python train.py --n_layer=26 --d_model=320 --n_head=10 --n_kv_head=10 --head_dim=32 --d_mlp=1600 --vocab_size=2048 --activation="squared_relu" --norm="layernorm" --norm_place="pre" --norm_eps=1e-05 --positions="rope" --rope_base=10000.0 --rope_fraction=1.0 --qk_norm=true --attn_scale=0.177 --bias="none" --tie_embeddings=false --parallel_block=false --extras=["local attention windows", "paired heads", "shifted keys", "value embeddings", "a smear gate", "an embedding shortcut", "skips across layers", "capped logits"] --init="normal" --init_std_qkv=0.0421 --init_std_o=0.0 --init_std_up=0.0421 --init_std_down=0.0 --optimizer="muon_variant" --lr=0.0123 --beta1=0.9 --weight_decay=0.007 --lr_head=0.00444 --warmup_steps=120 --schedule="wsd" --decay_fraction=1.0 --decay_shape="linear" --final_lr_fraction=0.1 --batch_tokens=[16384, 32768, 65536] --seq_len=1024 --doc_mask=true --train_tokens=374500000 --steps=11030 --dataset="wikipedia_en"
Each number is 128 + 24 x the weight over its row's rms, rounded and kept within 0 to 255. Layers, rows and columns count from 0. Numbers have three digits each. The size before them is the row's rms in percent of the matrix's.

# layer 15 MLP up, 1600x320, rms 0.203, rows 565-671, columns 128-191
097:110161130089139114126134125133124090126080176125119103125101187118141103122070098099107128119105149099105125149122085125137097114118163142083144141099129175117136171122128170149113150152140112
104:090137070133098130120141147134134156147129102143126105166124130163129082148142156132134137156088128123142118116062125108112176084128177095097156117130099108125088096157142122139120154117160121
095:156174132104140146141112126111093173115155125149176128108138132135168113129115126114096121157102103158140119148156112091113105132118115147128111124153094138121158144158144098130123129108087120
106:081102190136106130139124139104144121127137113203135148142075089105151144166137142154154160139146169142108073123159115075117129137087107124111077137143140144179149147115121140097148074116136171
098:126120142099116119117127148121125098134144159130161177113165122147140101167160119128099125155135128117113146113145120165157115114117125132143118127127122161097140118138167146119160113145099111
105:098083098117115148138147114121129101148116126090099150171117136126122088142143153142160152123109120115132107161112116123092168110131142163098153117115134101143135106121128141114158182149133092
098:100180125102120137123130110169085123117143111146131075109130141108112112127138176139128135086100124136122129131128111144149143183084143134115133105132097111109134147157158097131124186178112105
099:126132151121144134132156092169104149153133112118162118165142094110132110148106140127107155105125142169162058154111126118093105119143119126149107144135110119084088131115120144121146147166137127
105:089131151138171168133107129089111136092084098152115104160152124145130144130122188079119065099076092148136090125133126133115171149092112154098161138098083140160145114172085101130138089134163115
094:126152147142138137148152116121161107136128124126134125154163133134152126167185121124152147149142082150117118140141128139099124131115106139137124156107153161124102115122114127128127164070127137
101:161132175168131109127143137077095127095118121121066104141151154154144152125156117202104130101128134151100111167089133094130122104121099123167156130137105107135135133134134130093100126171170129
096:097154127117106108078141130126141133089097114155131127124092108143135134134115133106123124157100168159109143137141117135104140109101180131090138111126118119148154081107144113093130142132159107
097:154174116134197123096112170149170140118141120142173128157150138106125136130124121118136112157183187088088137130120104180119107146113150112131128086128115108157143100113136124148125153175137092
103:121136099159144149132100135137089119146184169154148125122088157104155180156100144128160108086142118097153114174137127149146173106139117136142102087147115166166121158184129096128115139109113177
097:077109081168155163197147136124110182123120119131117112138149106152104099104148145125107135103136130101145133149155143135116124111078120141112095111111107143142134140113139101167118130127164141
093:111140129143160150169120152137158137138129123093130114155135083137128119149149093097101144130188166148123134117143085114141148107175122097075103097146146111167090127155107111159081151115101131
107:146154132131138124123158126114145109131155155093090163110092130130140105149145094132208129134109137157136134141091122139143123103140098161127109093105144142128110137134105125123136150102107149
092:131095118090166068094150120102130126127131203131080116124123112097132141084113132102111145143066110146117087146196134141159102149126148105101079151170135129059078128127128158106192126113155110
105:131132107141133149138093094114160134115099174130099209160154111135134101130085138121159140088127080117126157178110111097134112166122109149101146114158111124104117126111111128103114139104153148
101:108132120144143141096145131130123117146123166074124132162109130152074145127143130146126101142144162098142139099153174158143143097132147165140113129157138109090135118115146106165094126116115108
103:123116130123102094106127128150087118067103183108122104127129174108152128146115120147112124164157121137111085134138150105170100158101170106103129145114125163125121136100111138139135092158141145
108:097100086153129164137093127120140128113161161134143134128140122127129070123160175129145053142095128136112146152151057113171179107091146090126146143109104139144168096125117094130176110117102097
104:104146126126147149142139143153122104131092139132139156126122135111107160125130140150157118153119132076110112152133130109113077122141107151129145123142122160117147118162118121131160105098111155
098:113135181176111105121132136141123112172098131143145149139117081160083055112126073149190135120152117116131173138123145106147170162192121133132126104106151115128117122148116142115085135103120131
101:101124060134144138132149121103097118133148117147188109159170162111111140092131149175126166095147115133104176090104107158152103116117154138132142134123118146130162096090127124119132168114143136
102:117108132148124115160139151181179077109093139108134140132134077123119086133145077118148110140130080110142094125126122140128141123105122154128105144141173078100129130081157109111120103126155141
105:123112134160098126094150156151133123113110112139079109145106114129145114098127138149160116120113152142113089192108141118147102118151102115116116112136135103155125156133150111081121130106133120
097:112123088144135142145157140077115114102173128162082119136150159060089120106155117154101111117115154137110159140143108121133159106090148095148108165144159111147117130074143115156129094103166131
100:117136078135139117113146121116113109130128093124136136112111095129103126060168140147163167148116108084111159104154157100094147124116140128107115128133150147143142163108097110135156150128096129
100:122133146164144165130155129161110145136143113133135160126109126144137147139135126105142105152125157175124113143099133132129129127097119111091186086118119127125116108145131133118100139148126123
100:121120137129141101127191165094158119116106131141100095122111111106110133115164120127160130107081133097087113161151116130144141154157099108161179159115126149126117092120127119107162130110138109
103:154082121126147127121134124107141171143123160118153108114182120147160125098123128138132129127140173142104126109133090097086178136152128128074119112138140129135178095075098089108144120135111114
104:112133126117083148121121096117146115136147112171169170160108131157157149148081075176125098118132126091074128139136083148149128108104141142151124116137130152113118129104130130171131141109091118
100:097075163098156072145125141163079130142140122151107160136136112152135165154120130098134126166117080158085093130110127092158151139111131142145139127172113156154162132138144090102113115127136134
104:140144142156124148118135138140154154144102100134128120095120125139099127136127166069135089109144118122111133142102110170119090109165194120122122130158080146121110193150125124142088154175084127
100:101132111159106129133116141142063108110107093120122082108156155163149145132141131124098110104135095106160131131107094140119145112144168095120131129135165075126132093144131126128146144137143154
100:124152122113127122128133141134158130140175132112129107134151127122131110110096134106122162084105113151144117127116101124101142154119133133150123114121124128070136130188123095163169110116153137
097:074136168092137120172141108124123139103128144119093159124118122145126116135164152153108133128087145148157177134134097151165116107115135110150127137119163143126128111040150154103133090118144117
100:118113145107190168131148080132142137136134108133165124143103094126143106148131121119105124148101073190157103135091145123126174107124071111086139142114166116097126112119145122139135159121151127
100:122177155103178105152113098115095094117108113100117097142146111121081136136141166097126121081144149128153140132145123097103106135109141122151123145101117123146130135107158152164137137148103158
105:127159119134130118159094123113140146150151145147190142142149153166160127165122128121155115068134157110133118125148111143116116096112126127130138095099113131090098107149109130095137165086123131
100:111172099136137157112111107126153080140120164127109134104099122134111129131103124109141133131127107124163108126142106161180132173088142108129123129130131118196123148158126119138119082131118154
098:126136128124135121090088146152152123100100130129133124158113130137098124147125132140096095100109123090139124122163167141097108079137146131145114186148123140112137146132118076109120116107131132
100:148101148135085097143141150137146177115116114144106109095150157156114096117122151118155095102101130129134143102093099186123140126106158143119132154150117124124117089127136171088118110063146142
099:109095150137136155132118153137147108120108143135142132145116134147172109129130153127123124159092152113153078147124141123129150090092130106068121123126096097094108103123117117097107098115107158
097:118159169141141168124097122118139121101138136118136109127136159150142137136120104079138121103134106122181167168140133154116154108117172140149131109160118115132117127140105156185107138136098117
100:133151115134121119134123134153113102180162111110118128107134150122100117148138112148122068141142153117130131180110142147131132120120092188114102135101103119152126134136113119117121154126116161
095:151100095122127124079123131129125128163153130111088164124126130177129144110132092125148128140136122125105118114136167134102159109134137128165103159141107124163125166115130112150116134098139173
105:107161156133118128097123073180119138128124082150156139085116153070159130121123134113115104114147152136150128135106122129105112146171103126142119096149119122131159101125176087141105121100123115
096:145141145139163110117156080136106153120160098128140108160158133190159132134128176103129094115168140104113128130159110079156129135110120131099131137083150107131140129141155115133114124117153107
102:122149106120125108112160163074139087131158118122098181167113165124134104158177114153145173126129169092105148146111122160108099125116099098099098143128100093161147138125131106154118108107112119
092:165071139096141128127150151136147111125184129097116141157135125158134143113162125143146145126143125136126124085156150119143149112137105115149122149172096133106163092114155116097070153108138140
114:171136101097171130160136149165129136128116124104174171088133101111186108119136133111151096137109111146119122184143141168126102096087155132130145144119172126137154109114137095141096107101159126
096:163155123161135098124110146112128144077107113136148107095146091092135108135143098115102097078095161093136148129125108155164134090128125110116110140118136113125195119112130092139109111116138157
105:139101140143123104140107178118187125142104108168154132151150107130134162145087159111127129181138175120110124098121103171169122104110157172147159110124115174136121111110132145106099129134141129
102:128079126113167131132164162144112144147128105114152145143111134116167113089079134135121113124160090119101100137111146173083090130108135139125125125141170126112116122130114123134155126099148140
101:158140113146101120109139127164121102126110136134080143118086124128118105172125091148146102157162108149139140125143125123135146089143127127129147121131160137101162139118165171115105090159130144
103:129131105163104147148133162087122149136109132123164075116113145123145125137142119138140098095124131114070135133164127146124148112110150153082104102139125166112197118141138148134092162118150142
105:097180152105113122121121069089092133142117136141143158123098132139091141108117142129086108131131133126087118148111138125160128111123159145093099069104089127092138130148157106091113113181124135
087:100072095172141122122105148130142160134082119126074160117166130156094147154132138147150120109120166121167119135117125105127114192094127141126179150120142103113093083114177120114121172113136134
095:115120103114149114171079128088148124134111120114138143108151139129106126141161058142126128148120163085095118144133146131158127170106124129128137133144103084126103130128113102154116115139173147
101:131133149056128108119083150126145132118136131128157113109142120151131180152133123101115132151158126169123137080127152125094161097137126113149099104140132160109099134132130145077148110138133146
099:099129122145142184091143105137172129139153133097152140160101146076133128109083084109124148129160163096115120132133096150118101116121111113104116118131153123114080088116131133121124089115109136
102:142146111099143135105158103132156093139141105137097154113152087128132132132150122120132155120143144118119137167101157126120095135130116145153122131094118126142114071108158122141097142094121106
096:114103125140116160107172105093123092127129159098117119130160128124116164095126087103131155152120128082142152145144106136069129168110124138120127125163133090145135132154163145151122095070164121
097:138157120141152123159156110087138098139140126130122128081116138150144092113095138143151115101156112129138120165119087166128074133088149138101166127122118100082138125115138124124092165176129134
094:164142105110143123142141078140127117172150097151111129131135117154117080131119118106108128115152139101133130128132145070100106152128105111146134128135116092126125208126093112107110086162158125
096:137137115129173133125155140124126160107155136157114169097159111114112135085148077119123075156091115140130127144115141122148107112084137116117133168181162120103118142150167136128141111148095140
102:136135126128123166169116127129114159130137175095113093133106125103151146127096109096146100132106161130090131093152145139104109113119160145107132140134105093110097117100142127119141160138125142
102:166171134144112121128150125151130101102165112164141111119118120150140127135138103159124116130154143135102115141116070115092126075172109105121064139102118121175127147131188128107155140112106137
107:118148098157145125124171116135105167133144110133140141134134148161168126177138143156105097120100099119113109141141153140145142131140106172112135097092129122140138105122125142138167124081126130
100:143165129139109171120096124115159126092137103184151175143075124148117142089106095143126160144143128153133138166092095096142105175126138141169122105136132181139128112115085102173128131130134149
095:140139153140099104140119135088197090108110143116148106129138076114133130133097139112079106145120157118138185136072122155137135132112098149167132138116140124129132132134129167168113096107149212
103:100121120164096130101152095118136136141132135133151142110116168104131118119126126150102126128138145066154107146165109152141133120130112166161135167151102123125191100185141106119151140191155138
096:133130119143102116088090125131122098130160115168077123114143151165131151126096151113105132146100160155133104174143092151146136097106112132121115110127139137115166096164134111182105159157108139
088:143126115098109151118093156125177132148121178109114129106127138183134150106114104130157117102163142139113134146137099139080146106117104131138144138125106114140137133120102128144098168179133120
098:157133169108173124108139098156150073149138146137132132160073075114139121127146128169123096113152159136141129153144094146130113159131112116114112134152134091089153145135109114120131101158131146
112:109119127124146144161175165089085127171109126087103119144142147093117133092153140131121129171124138087124147110154129128143161112141139142132183132094126146099108173105127176136126130101132111
101:141093113131108148125105095177091152129108127172110116114112128151153140133145119145159142134113117125082123096134097133140089090157142148162090115135118122170142106152117082143134136153125119
103:146137110134127139137091100134160132163098136118124141135114125144102138146107119132148130122119127114136127149132138109116121124112115112138076140121157093089164076143092113116090106152116107
096:122148095169118115145064120154118132108137130133116110153086191159157159133135149112121154155124137135122148108150115139154120148101113079101081129164113131158061180109119159140142127101134088
106:083119170112129156118156118096120089136156149131142116118141098104125132137131107131159084126123137111125111190159104095180128149115115180144136166134146089160077105126136119116162143113100051
096:164176117103155152134134091071132125076088115133097165131107146161146123157114103158109104117130129113130115163115122121168144115146149144148130103121160154153104140127149118091119129143094112
102:138135121151090117088124125148117131121127181135138116128126183102124157134128150109117156121126107127179077137115132080106156131134136101118118147105108151136138161151138115135115110143141134
104:117120090162139147097119112144104074121123134165212127169120137126175136095111182142100126106136126141110136121159133085130137167104111141142060137145121168100152126132147176143138121148143127
101:163126159144081121137124130103146092150139125113144143135111139136108143106113105107163128092116173065133122136111165117151147129130114144129121153143093123108134087137131174112087129124117141
102:133169114078156147086096105112098059121108134155141116122119112122119095119108161100138115123100124110120138152145096119137169139150188122120157059152107100087166148155134108124124119129114140
096:167141159159185116106125137126131134130173122105126103163125131093167127125096111128130136148137080056096105127149131191141138136103124118112149173128147105100137155154082070146181065096157106
103:082119066124104163105160095154140169131152123106144120157188134141121112142148119139139164130150110118102155127127098176097176104124086092115124122121134123128134114141131120150141126141123148
095:135168134113120142121139152067135170104138149128154138109104094101076160107128147147121123105168119161110093120107109092113088134113106102134076143134170114138157146130126150092102131095111137
110:123137117158129125084155110149092129085122118125174135119115134130122136141152143107126130086112148131100139137130127087112169179087127148137114098155111104130056153136167130167111147099106145
102:152124111086133159130099076155105146192134130102126156189102137085146128138161168126144108143168158116135159149153129098085173117109149125151112181107152078108158161110121123118106113135132138
101:122126128123162124134138112070125161112114117140129127152141090093137182145134148145139131149122090194120137129137115125058122097127147152196150167108145146127128129135099112097112128122102141
099:137087167092129143141150128152112114143112134109127139133121102108126153114076179159139127155126117128168138143110119124093075154089161144135120137146119166150115145108098162146121170155145157
106:128150132112119123114112104146141099086133184174144153127129149125144123118145097121120103092165160148125164155133162135161108144103094175060123080151119121114133114093144167127134152101151125
102:127080153130164150113114134089114129113076148099159136153076129115132176136124138128098106085125151091117137138139120137142141132109154159147126113102146128169132176141121088118128135153181134
102:174104096096118152148130082105158130131131149117153130161139187096141125133105095145152119115107119111149101125148142151132101166152167112158154132142116110146143131114174162162114137125127105
106:160150100114157153121164107151087119130081121125133150132127161087075151134127123146146112162133146117123138147125137113128134140138161074100130121166146139134129138159129157161146105160167134
094:144110099118116083092122090075136136163103107140060100117163093132140163136174153175119114139129150139115121121127110123139076138146137099170157160115096114153157128134134084087095127105116105
107:142137134085153100188140102097141111097154118136138113114099153158115156161118115140142131098135119107128103124074144091145128125132117153121073119113174117130134171110149094119125093142190116
099:154155132129134098116116095076107128136101166116118147084142116111088144106137101121094113201140121156146152105129122133106103128164093120158103155095111090155115126075105153136118143121096125
095:132156107134139112102121109085180142107172172112121117150109103118114159110107110121171108106160117099146083140156105143108116091124177133146092111142086129143120182102147149094132158136115137
097:141130103100128094164139102158115124192114108122107131118147152150133150115119087169114165097111170152122061151158077169116148142128108106138132153141118129102127134165144137127113126121149156
097:094144163142130145119099090099128111131109169119125169113125143138087114129113069166161113066171190145167084113158125121124121173164136105105052145165143151123123139148156083109126112113180145
103:129133141137153144102098143147147137147114137124130118100182122145102108151127134132121139135159094114156140113149127135114121086129167120120126127087100126093147078108158147109098120129113138
102:151182121111126083094131144130109077120127133127134141110096127116129104116139125145180112159155100131159112118128162083118144123131160132136145073124134113141123081121122137119109126139114155
106:141166144157108118129140117124112104150145096113135149135148156132120111130124108150083130127150125114126160124168098112114085074122132104142126132155122150152097120163145151122126150108138120
# layer 15 MLP down (transposed), 1600x320, rms 0.0883, rows 565-671, columns 128-191
101:156129127091122139151105162096125128130084140190123119144143146102132090120078143112092136114147120104133079122162105146124159121122170194101107121133144139098088108120117123104153130123137119
106:152152115071117131144154141153096160125106119136123125147110138152128127148150119086179130168097072177098119124139145126145109122164151147115127140107106115145093120124115092169107089151107142
101:131164138091115134079159151144146141123148128088129104096088116129145152117136145151071084101133115157147122143165128087126146134148112137110142151167118108156129099117148141131140164104117118
100:110119104109113118127111129149106113174119137145148113113118138124161134125160125113138154155086100144083163120118140149141097146128087095162154123150117087113163129138176115119192144111134143
096:126126119105108119093121148158093110110089128156139144130131132156135125176099168136139096149164127095129120112112161114140127101136135120111105076134145116168116162099101118112101128145099129
101:092122149139096113125091162116142106109159127111111149124146122178130121115139160178147115167128134123089107138115148141126130118144116121135127134147156127126124147138166119157140097167151075
093:104139096150103144130131096142089135117085143103143150095099099154170150136100087115167131149139130136080115134118137146100103133129131100146140133126127128141123107162122125124098134145153165
101:145121099128140129130154119123097116092131111118109147123155091140114194125140152132121139150146105164126104115115127155118143130145137067116125107111139127183172160133065151143111122117118156
102:104180139184134111114127136092090089125126140155141156169127109119113115173113163132125100125118150106140086109135124101071094087146114104136086148153103151099128153132080138144120108162142152
099:109124149108142207125132142113149113122133145147167106118125141115118116122131133151105121107122124135104158131188097140114154122139117147138111130115166099103150152060097086104144122120123087
101:108126140113167152134123129104109139131161115137130132127089143131135122143145125147116187095132145161115160127164094122141142133133118126084167114138133135095123150150155147089124089115137104
098:119148058155102162102097101120115098111141184130140119121120124128102160140127080148142112158139146133134173178137098103116117106134140089130161165162101143107132143114130126123123140117141126
099:141136107139150137115176117100152155099121112144168118104121139094138161105125114109111118121125130141123107108119097102142065102107120137130096106106063161157156137139108169142088132158158110
102:130137132155118123132094129158096130120151121141107116121142090107086104137145132115123117097153116095113161162099077173121123111186109157125140089091103164121112118111125086187115123155116101
094:157137131107122123138130103148119144095126097140135070121127149128095126112137129102102121135121140135110152128167134116125134100145150177130115128124130131117110116130122149138117158160127120
099:155149096146149121120138153107103109144063110106106157135144176104104153138127137124084118115124156121144170150149118126172140122108121132158129077112077129122158133159144167118134119154080128
104:209130121108098131119092109112133160133144132140090122129126190112153141117127125122105168160115135101149103114113126145152117097161118118118164102126184110119145126140100100143079172133084137
100:127130124137093129147146133157131074148129171091129135109122151162107112133160151136139115140146147120103140133127167140149117104120137181087123141099146168138111079091142124132128121088116101
103:119126174119089135137121126138107114160151131075125152136133106135162140164100149161146117093109129095099123112147195092136160107168070160154149107146134146104097151119132108110119160138082111
100:137128096179139135122151091156205135189125134124093140112159113150104174098141164170143107123070136156133117137140163083121115121092100160089140098095109128140146151155134136111118073112147107
101:104132102127126150118186143124128159136143162128086129155128117118128122159174154131175152137098142107134107122157152077138142134121121167144122136114078143154163120134115140149069093168142153
100:116126100187164122113135118151133143109177168163145084128151187123135099136145138128149080120157171106172140124128126151157168134144174137094172129114115152125124166119098144093124127107141119
105:106156119133128114154136086125119102125106141126144142116102148088103154127109118127163088156168119105138149079111097129134144110130155128118146112153171182133152109105113145132154072137111157
098:111123118142089092131153135138083149148184099133110145152146139120128070107127172152112124131092112119123187150135090154072094157129138139145082143112155151139112128191103149100163141083109097
101:095160144142080128123173100123115098127140140098132129163153149163089128130151113094128139129111190183144140137097125117087147104129154118090119117134078146159079119130134157152107138126123145
099:128111159156139140130107131129084114119117134099155074126124098149136089121110120108149124143127118123165124119106101100154085123138157137103092155122130117115115136126130154115150123146152106
103:157122174082144151112122116143137123110133134104107130135098098132145133126125123149140142158123125099087135146188185110126137128144111167147104141121156124124105104127187148107141142126149111
100:145132145147130127132101120139108117142073094108142084151123134117115154152113161121150139123119108123114120148135124084151091132136149126156099131141154147091180106142115131164127071118154104
102:127136121101130082180138096116140099086145119132119120104133132138151109103135135141173144153118109126141145151136157179117130150114130129135069150125113144102145114131173098147138125165110199
097:113112127143134137131118115173114132137094101129133145106092136126135148157120139148154145097114175124120113187114139140174133113144122146099122117123166100185125127138105116111086170137128066
095:148145118116074180118149107117134090144124162114114104140196123111153155126092086133099141127162147131158102117115139153157094116132125113107135139114100102145190120153129120159102135091148107
102:144152131155140164137130151114119125103173112166104114156089133102126143134109110158146174127123145124081110071162120085114148096103131104098094149157097106135097141114133117153124132112122136
101:129166099079111131107166115121126144144139120132161135151131152146136151149089120125113139158164123109105159148105105138117144103151143149154112135144130137081082116150121129135105155085113114
098:115157169129135126138099117104161138073115141124104137093133114130167127137118123136123154158088146170099130159122112108187178124146109128135152154113097138149152099101155194120132151111119144
105:173138096106142141116163130100128087097145127114146099077128095123153133154142156167108171101150145139123125162176143140183112116119122084152146099122182119120125174151115124143130139163163125
095:145142130098187189102107120135144117141127110111148136121088161118148077151158120143106112120106120089149131129101130130135152154152138111102149145113124143123138165158140103130163121130153133
102:176154120112142089109125158127159092081124130146070162116125167161127167142087172115121127161097111134059134113145124129162172117153144081189169122130096082127161092125126077146133202109124138
099:100101098111093139166119115127080117131154125124132139140118148146106153137159116159112129091115118143128122106105132146131118159087144125119149126185125149111149140117133065140121117119132119
105:113106088125112113153106126144098151069183154163131132125115139146106107110083141114088208087158137088116144128151102136128116128093138114158124131123118130087105058109108114099156166108117143
099:116151153062144149138150110117133092172098158134111124121139110123134134105144148109132105109155125107122133109169114122107127129097133160109123114110109115137116096136125155146149127156119114
098:085136139179094106119141117128107154164140096135161129132115115152089099113164120108113119159125129116106139115119118136150141112110118148103140109118161131102129172170094138135192166119165121
100:087104112132168155111136153133147153151161127133155125119074098114192136160154140122117133126139111084167110126130128098086132119110100096096118127126116135106153149157176122136103118124141111
099:076142120155124136158121168164161103103141126096117093111113102170111130152123144126122135150103207138161137100141136137158134149159131145107090141113150164101152125118158174142138088170100105
104:146117158133099141135132155116112120134117129127132117093128157127151103134149125123137133148116122147128130116108105104161152103137155163097123084103122137145103158117132088125165126140126120
098:126154147106137164122119153163117135131134121106135143109155124155127158098147176135146089118083156138131121123170135113130151079102140096155181128095114121146111094109105160106108098118071133
100:144100143100149150137107123117143116093112143104156132100127137173134146124167161137106109147168101114113144147118116111155095158094114117122140144128089137127137135125162130139122137146112110
099:112131145122180083156078144135163098116138140141090146115157182153122125140144113159118164168096136116127116109128115138152116144143139118119134140103165146191107192112205132126139136099093152
097:109158096113136156095116150092133142139068135169167154151140156168142160145150128126156101091140143168176167130134109110174124139139127100099122104150161074123113087151118167128107137126121114
103:113081106120127069153097129145145095119129153164127117129108194098127131132111131139125142114137141098128127145136144120146144165122126143114112125159134104109153131101118123118091123075115119
099:135158100113138143086115126087153114150091090119113113170128152099147151145129125140120109145146150146144157115141156135138162153133131134072149136120189138129137146153136078143136147088106090
105:112151153139114163111122113110164098129150081143110138137122101159143089155151128115142115103163109145130089120106152095142114147136113120096044119086140136096113110114094161132110131119134171
089:136112173107143119115132159146137102097137114094140112109117130159133120148123108167168142164138125128124164166162160166111162094101102122092149115120176158127114160151145105139090086125127118
103:133136131115135159143102121125102091134137145125118138111109122139103116097156135095137148047112089120142111154109118098106130117126130160107127157125111169113155163103103132129150098128132155
097:139112123104100136121152114115128095124119167112093123154112142130112146142141137093118118112106153105121154119116110140168111126181126117107146126135091105132134106127129134135116083142126144
101:075088152110134107103149121123138126121069107115134075115155154106121133135102184122118136157120103116083164089164136137127129103090113124122139117090107120149131150103131138114178121090165086
101:124125123134148124141110126142134135103105128105154140141136114111112125065146102158088109143116085095151150094099146080149111153097106171115153072123170132166078143109093141132140127150104160
101:123120131163140165122120155131138134105131139091099119181101117119117110129146163162148143141139160160107100137113141129096122154156126105119116081128191119109120151139134161147119151149121127
104:125135113099121146100067130116114130125088128111147129166089116126103162144139117148160153150073137158169185144117128116158098146137126135130093088166140132122136142173076148171161148147141122
098:123126112127107169133141156136118115138113130100102119122161134108150104155150109127148138179144136123142142098135152095123148122142086106138117117118135148110127112106132171112131141133071128
091:142126125127140124118132125134120119141163110106131115109145121152139128130161096145167123113105108096108161148145135120111118099122109171126102109095127129123156135161106136115164113138123157
097:132099117132129141113109121121132151112068113134151113156125115119092093164147146123138114138171163103187121150129084143130116136146133122140102078114079139094090142159134099147101188149114118
102:109167164096125150148111133156104143173148120120153109133172116143163140163161107140128121109100146136154104072101163124158115098145141101092146098102142133113130141100136098151130132113087122
100:114156091102114142111103106147098111176156102112089115140134153103112126164102110144153104122140121114106125168120146150125146160123103122147125108113140128117135083097149091158127091091122134
101:131138112107121148125141122089143176172104146090147105160139152137135150094129081112174135117141119104130143154127164150140163172159169092109125146146108108103113087049134146124118082124079121
096:136140142129098119126137132130138147113157143135099104122114151154138118117117112146111093133160108113138126111094116122187127176100142169126131124114128110129128142161150130107137134144126115
093:121104066156148103103121127127166136126094138138122110119119169107111189144110148110074118136157149122156098146118140095158126134151099108141103088157157117168124132149141131150109140201155093
096:095122129105128124143093149144145167158148129120105156112131151121114111156101126098145144125149148149122158149146162057156129125071112094115143120101152098153129159127119144159102106156113117
101:138108102121154117143135135116127141117105117130139085094086133151134166106161121108123138127174095113139082142155126103146115097128141141118071139153117116119094143117120157101126137123173122
104:121104130123129112142148154143124136138145152125096173132138099094084144127158120126120151148094149133123147116081131122124141133164138134147138182167100130132130204080131071106113117164089140
101:128140102119093131118119115140115134105114148139128113203124067120133125138126148086141129125162101103104159136143160125128107108100115132120114138143098093131115146127095094109156093131141107
105:103140111133152103133163136164092136122131153106130093103100099124129149133143121118126133104111080136163125116138112158095155172117108119074137127086071127129131163154100088144150147106087124
098:149106132073123106098142153126080117105097130106105120113150106125048157096070156113094121113092161142123141162117139127138131137165157149114130145123089149138180125129099146148138133181138116
098:138153166144157124089091107138157131142122112110080093172129168144141113136092154098144131092152144105114151144096121106123161085098140148104104136121131137136117121154110116152164101111160116
101:133104153164117141103156119146085119106171110097113097142161147072151162149160133073112088141154155124159146092129134123114134097118101140078121121165121170111114134191130106148161092080156104
096:107121127119115114136131118139123133145139110147175132106168126139120130136154166148103123133125144085106155095126151156113129148113148103124105164111207134136131128085145106142145163152100134
086:141143126130116137138152066176133153135148131142105109117153175153134134125135138121103092133163147143126156106144096163139140120146099110101155126141151142130134126109114141129096119128126114
097:110145129109136142125110113102089120152140136128111139165136148126154130103150161144109117116117122123109124098146126163174139103122136176143132109148124098125141126154126091166097134125167125
106:161132135125139134145146169171141154133126134121127172117125122106114098141171137177132122129163182151152121136153149137111172132125141105186113135164130103131121162094155104091158173146133118
100:131130100120102104152101135117134177083155159155116124144076135122144137133165155152091147119199106074094118131159139100111127157135136058091123108136130110186109119098133142118123104141102120
099:109172134102178070086159152156149124140139157119096129117103080179097104104155098135094150108124079117171166172138128115103107104090096165103117168097135132124132118120159142156136111160110092
101:127103130133156182211155161134145137138113122113131179135143103108127151101105143112155114141135134093157146103154107091080136122141152124106124169122138085138151106095147113158094108131099132
101:140133169096146126056156144124131116144143147137134134104154127098124089124173115103167127136135126121103147121156181110126119099112088150117154143121170163133130156122141105121142152111121127
096:134135138146094191139133098123103114108120129154126137124121135136125097113168125085146128115105144153135123122128083109173155116129107116156101159143134160118118125136147084120138117116163118
102:151169133137079101121151132143116151114105152142116133106103130126149133172100135128101144159102142097114203071172139123103079110140172104136132105134125101147100114145118155110126122131136122
104:120155124140139167125144160132153100163123114145192123130132145119172148157076124131143171108174129147122106110143148159129134120144119114140112134076119133181143129110118112141118193136117152
102:115117127141124084137129156129096116119137130122180118147122093141104092152106161159135114099165179149127122098156167091120148120118097148120125174133204065204116097104104085137129133108105151
098:138171108150108161117108118134115123109113116094105138102159096117077113192173116119126124132099158146122091109125153129132112142110113166115139140107129150070121139131115141139150129137149150
100:121137092153124138127091144108153122119126130123100124129167152106105167106146148111103064159176132119136117110165129132122125117131120129150139098120134095115138109185118139153117126120108139
100:091170128148138126095131154146144136106143153166118104145121161150128070158159125125137164121131162140159149135105117171126140125134114118081188069124097160135087173135073134150140116141115088
094:107122137156145137148096148084149107153126091118121099114114127105144133164131139118142133112116124080126146128098122196177094159118118144136112110120120149142115170131116115116148130123113114
108:151155122124114166110138140118139130115109135146144147107138134152135103127106124136098148111141142151138112107156133119087108168118131136139140119135141104120160128159168138170146115115137122
102:113095131082145129075105141118120163131140152167122125123123127110145147109109143102158124129134056132145116154151141138137133120115122124156076155081155110126163126122126139129122161179152141
098:096118087137123142140139107119087112129162119115127124153145113119124169147137127123116154087153141118090100125111156126126151100128096187157200174138138127160144143109130138082158119162099117
095:131121119119120202159117142167125092123137098159124142152126105094146175141118091128126185138140100150157113125113148118107109163108112115091162179158140114144117179160113188183148159128151126
103:106096101132132102117150112150129144082134169117109126117145113167135123099141146123090208127186133121086165108141135165174136130163119144101096104137168124168141095072136163089112128146145096
106:097132123116117140119143114129100141098155149146129146144113119106091180128164166120110096150157120115134157120161138104116142124151135132128147080071137124176142128083130104115158109162147101
103:144131127139192121140140143160139107140146168185121138156143101125119161157140142166115118096097133149113168093140093121162166141099125117176121134107114143125135105102184132081111130104120147
105:156119118119114154158120106101136081107094164112133090141110125108077133141148158124145172156115091102117112135127145167067174106128163113157140139103146075101114107106116094155139133115156131
097:128111139104155157115128110122113148129095085098134135122113124113141121136137149095144126118149100152142094130131118095124143133097152096158133134171114143167129124103135099128085106114146102
105:134160126124127067146122108122136093117113116130158137115146125160134122128127125174155122142090134124143111067081107126138174127144131140119145167144164101101137103113135118135162099136137153
101:077133157132141136123124136067125116123170138142083117117114137101138132093110109110158102127125133133099119097173122126149162132112073130148121093157123124111149140132101124145091156130128133
096:146104110109091125136074088129223132082144141133145178166105106135140150112144096157131112136129135129116146156141099115158128111145092158134148102191114131144124135153149158148109149128140093
102:079121117133100131109145130163115108151085067129117113118119140124109088105096109179130132118100110121128091131095109093157141111121151124138085113112099104106081179183140114163116146138212115
096:102140133143130164167071127150105152079129133141139071154097160117107120123107154131069139148153116138145184115118143118133096154149139091164116108127106149117108104156114102130179138134131131
103:144132138119126144135115127094155109143124097118130150099114096139154155121106189095125129126115133105125128112135127132119141132130114122164119175124174142145159113117124153114145124108129122
103:155130150105130167159143105125115102127121125092071125110152106127082123086174137112140130097123158127138092158198143098121105087119167117125170140123109139155095159132123104079131163156140122
100:149125150157118114103132155150145149120089058121131091115158131143134112170088142163107095108161120177135168124156066096133114113131141128131120108173153165138160092101125136120129118107112109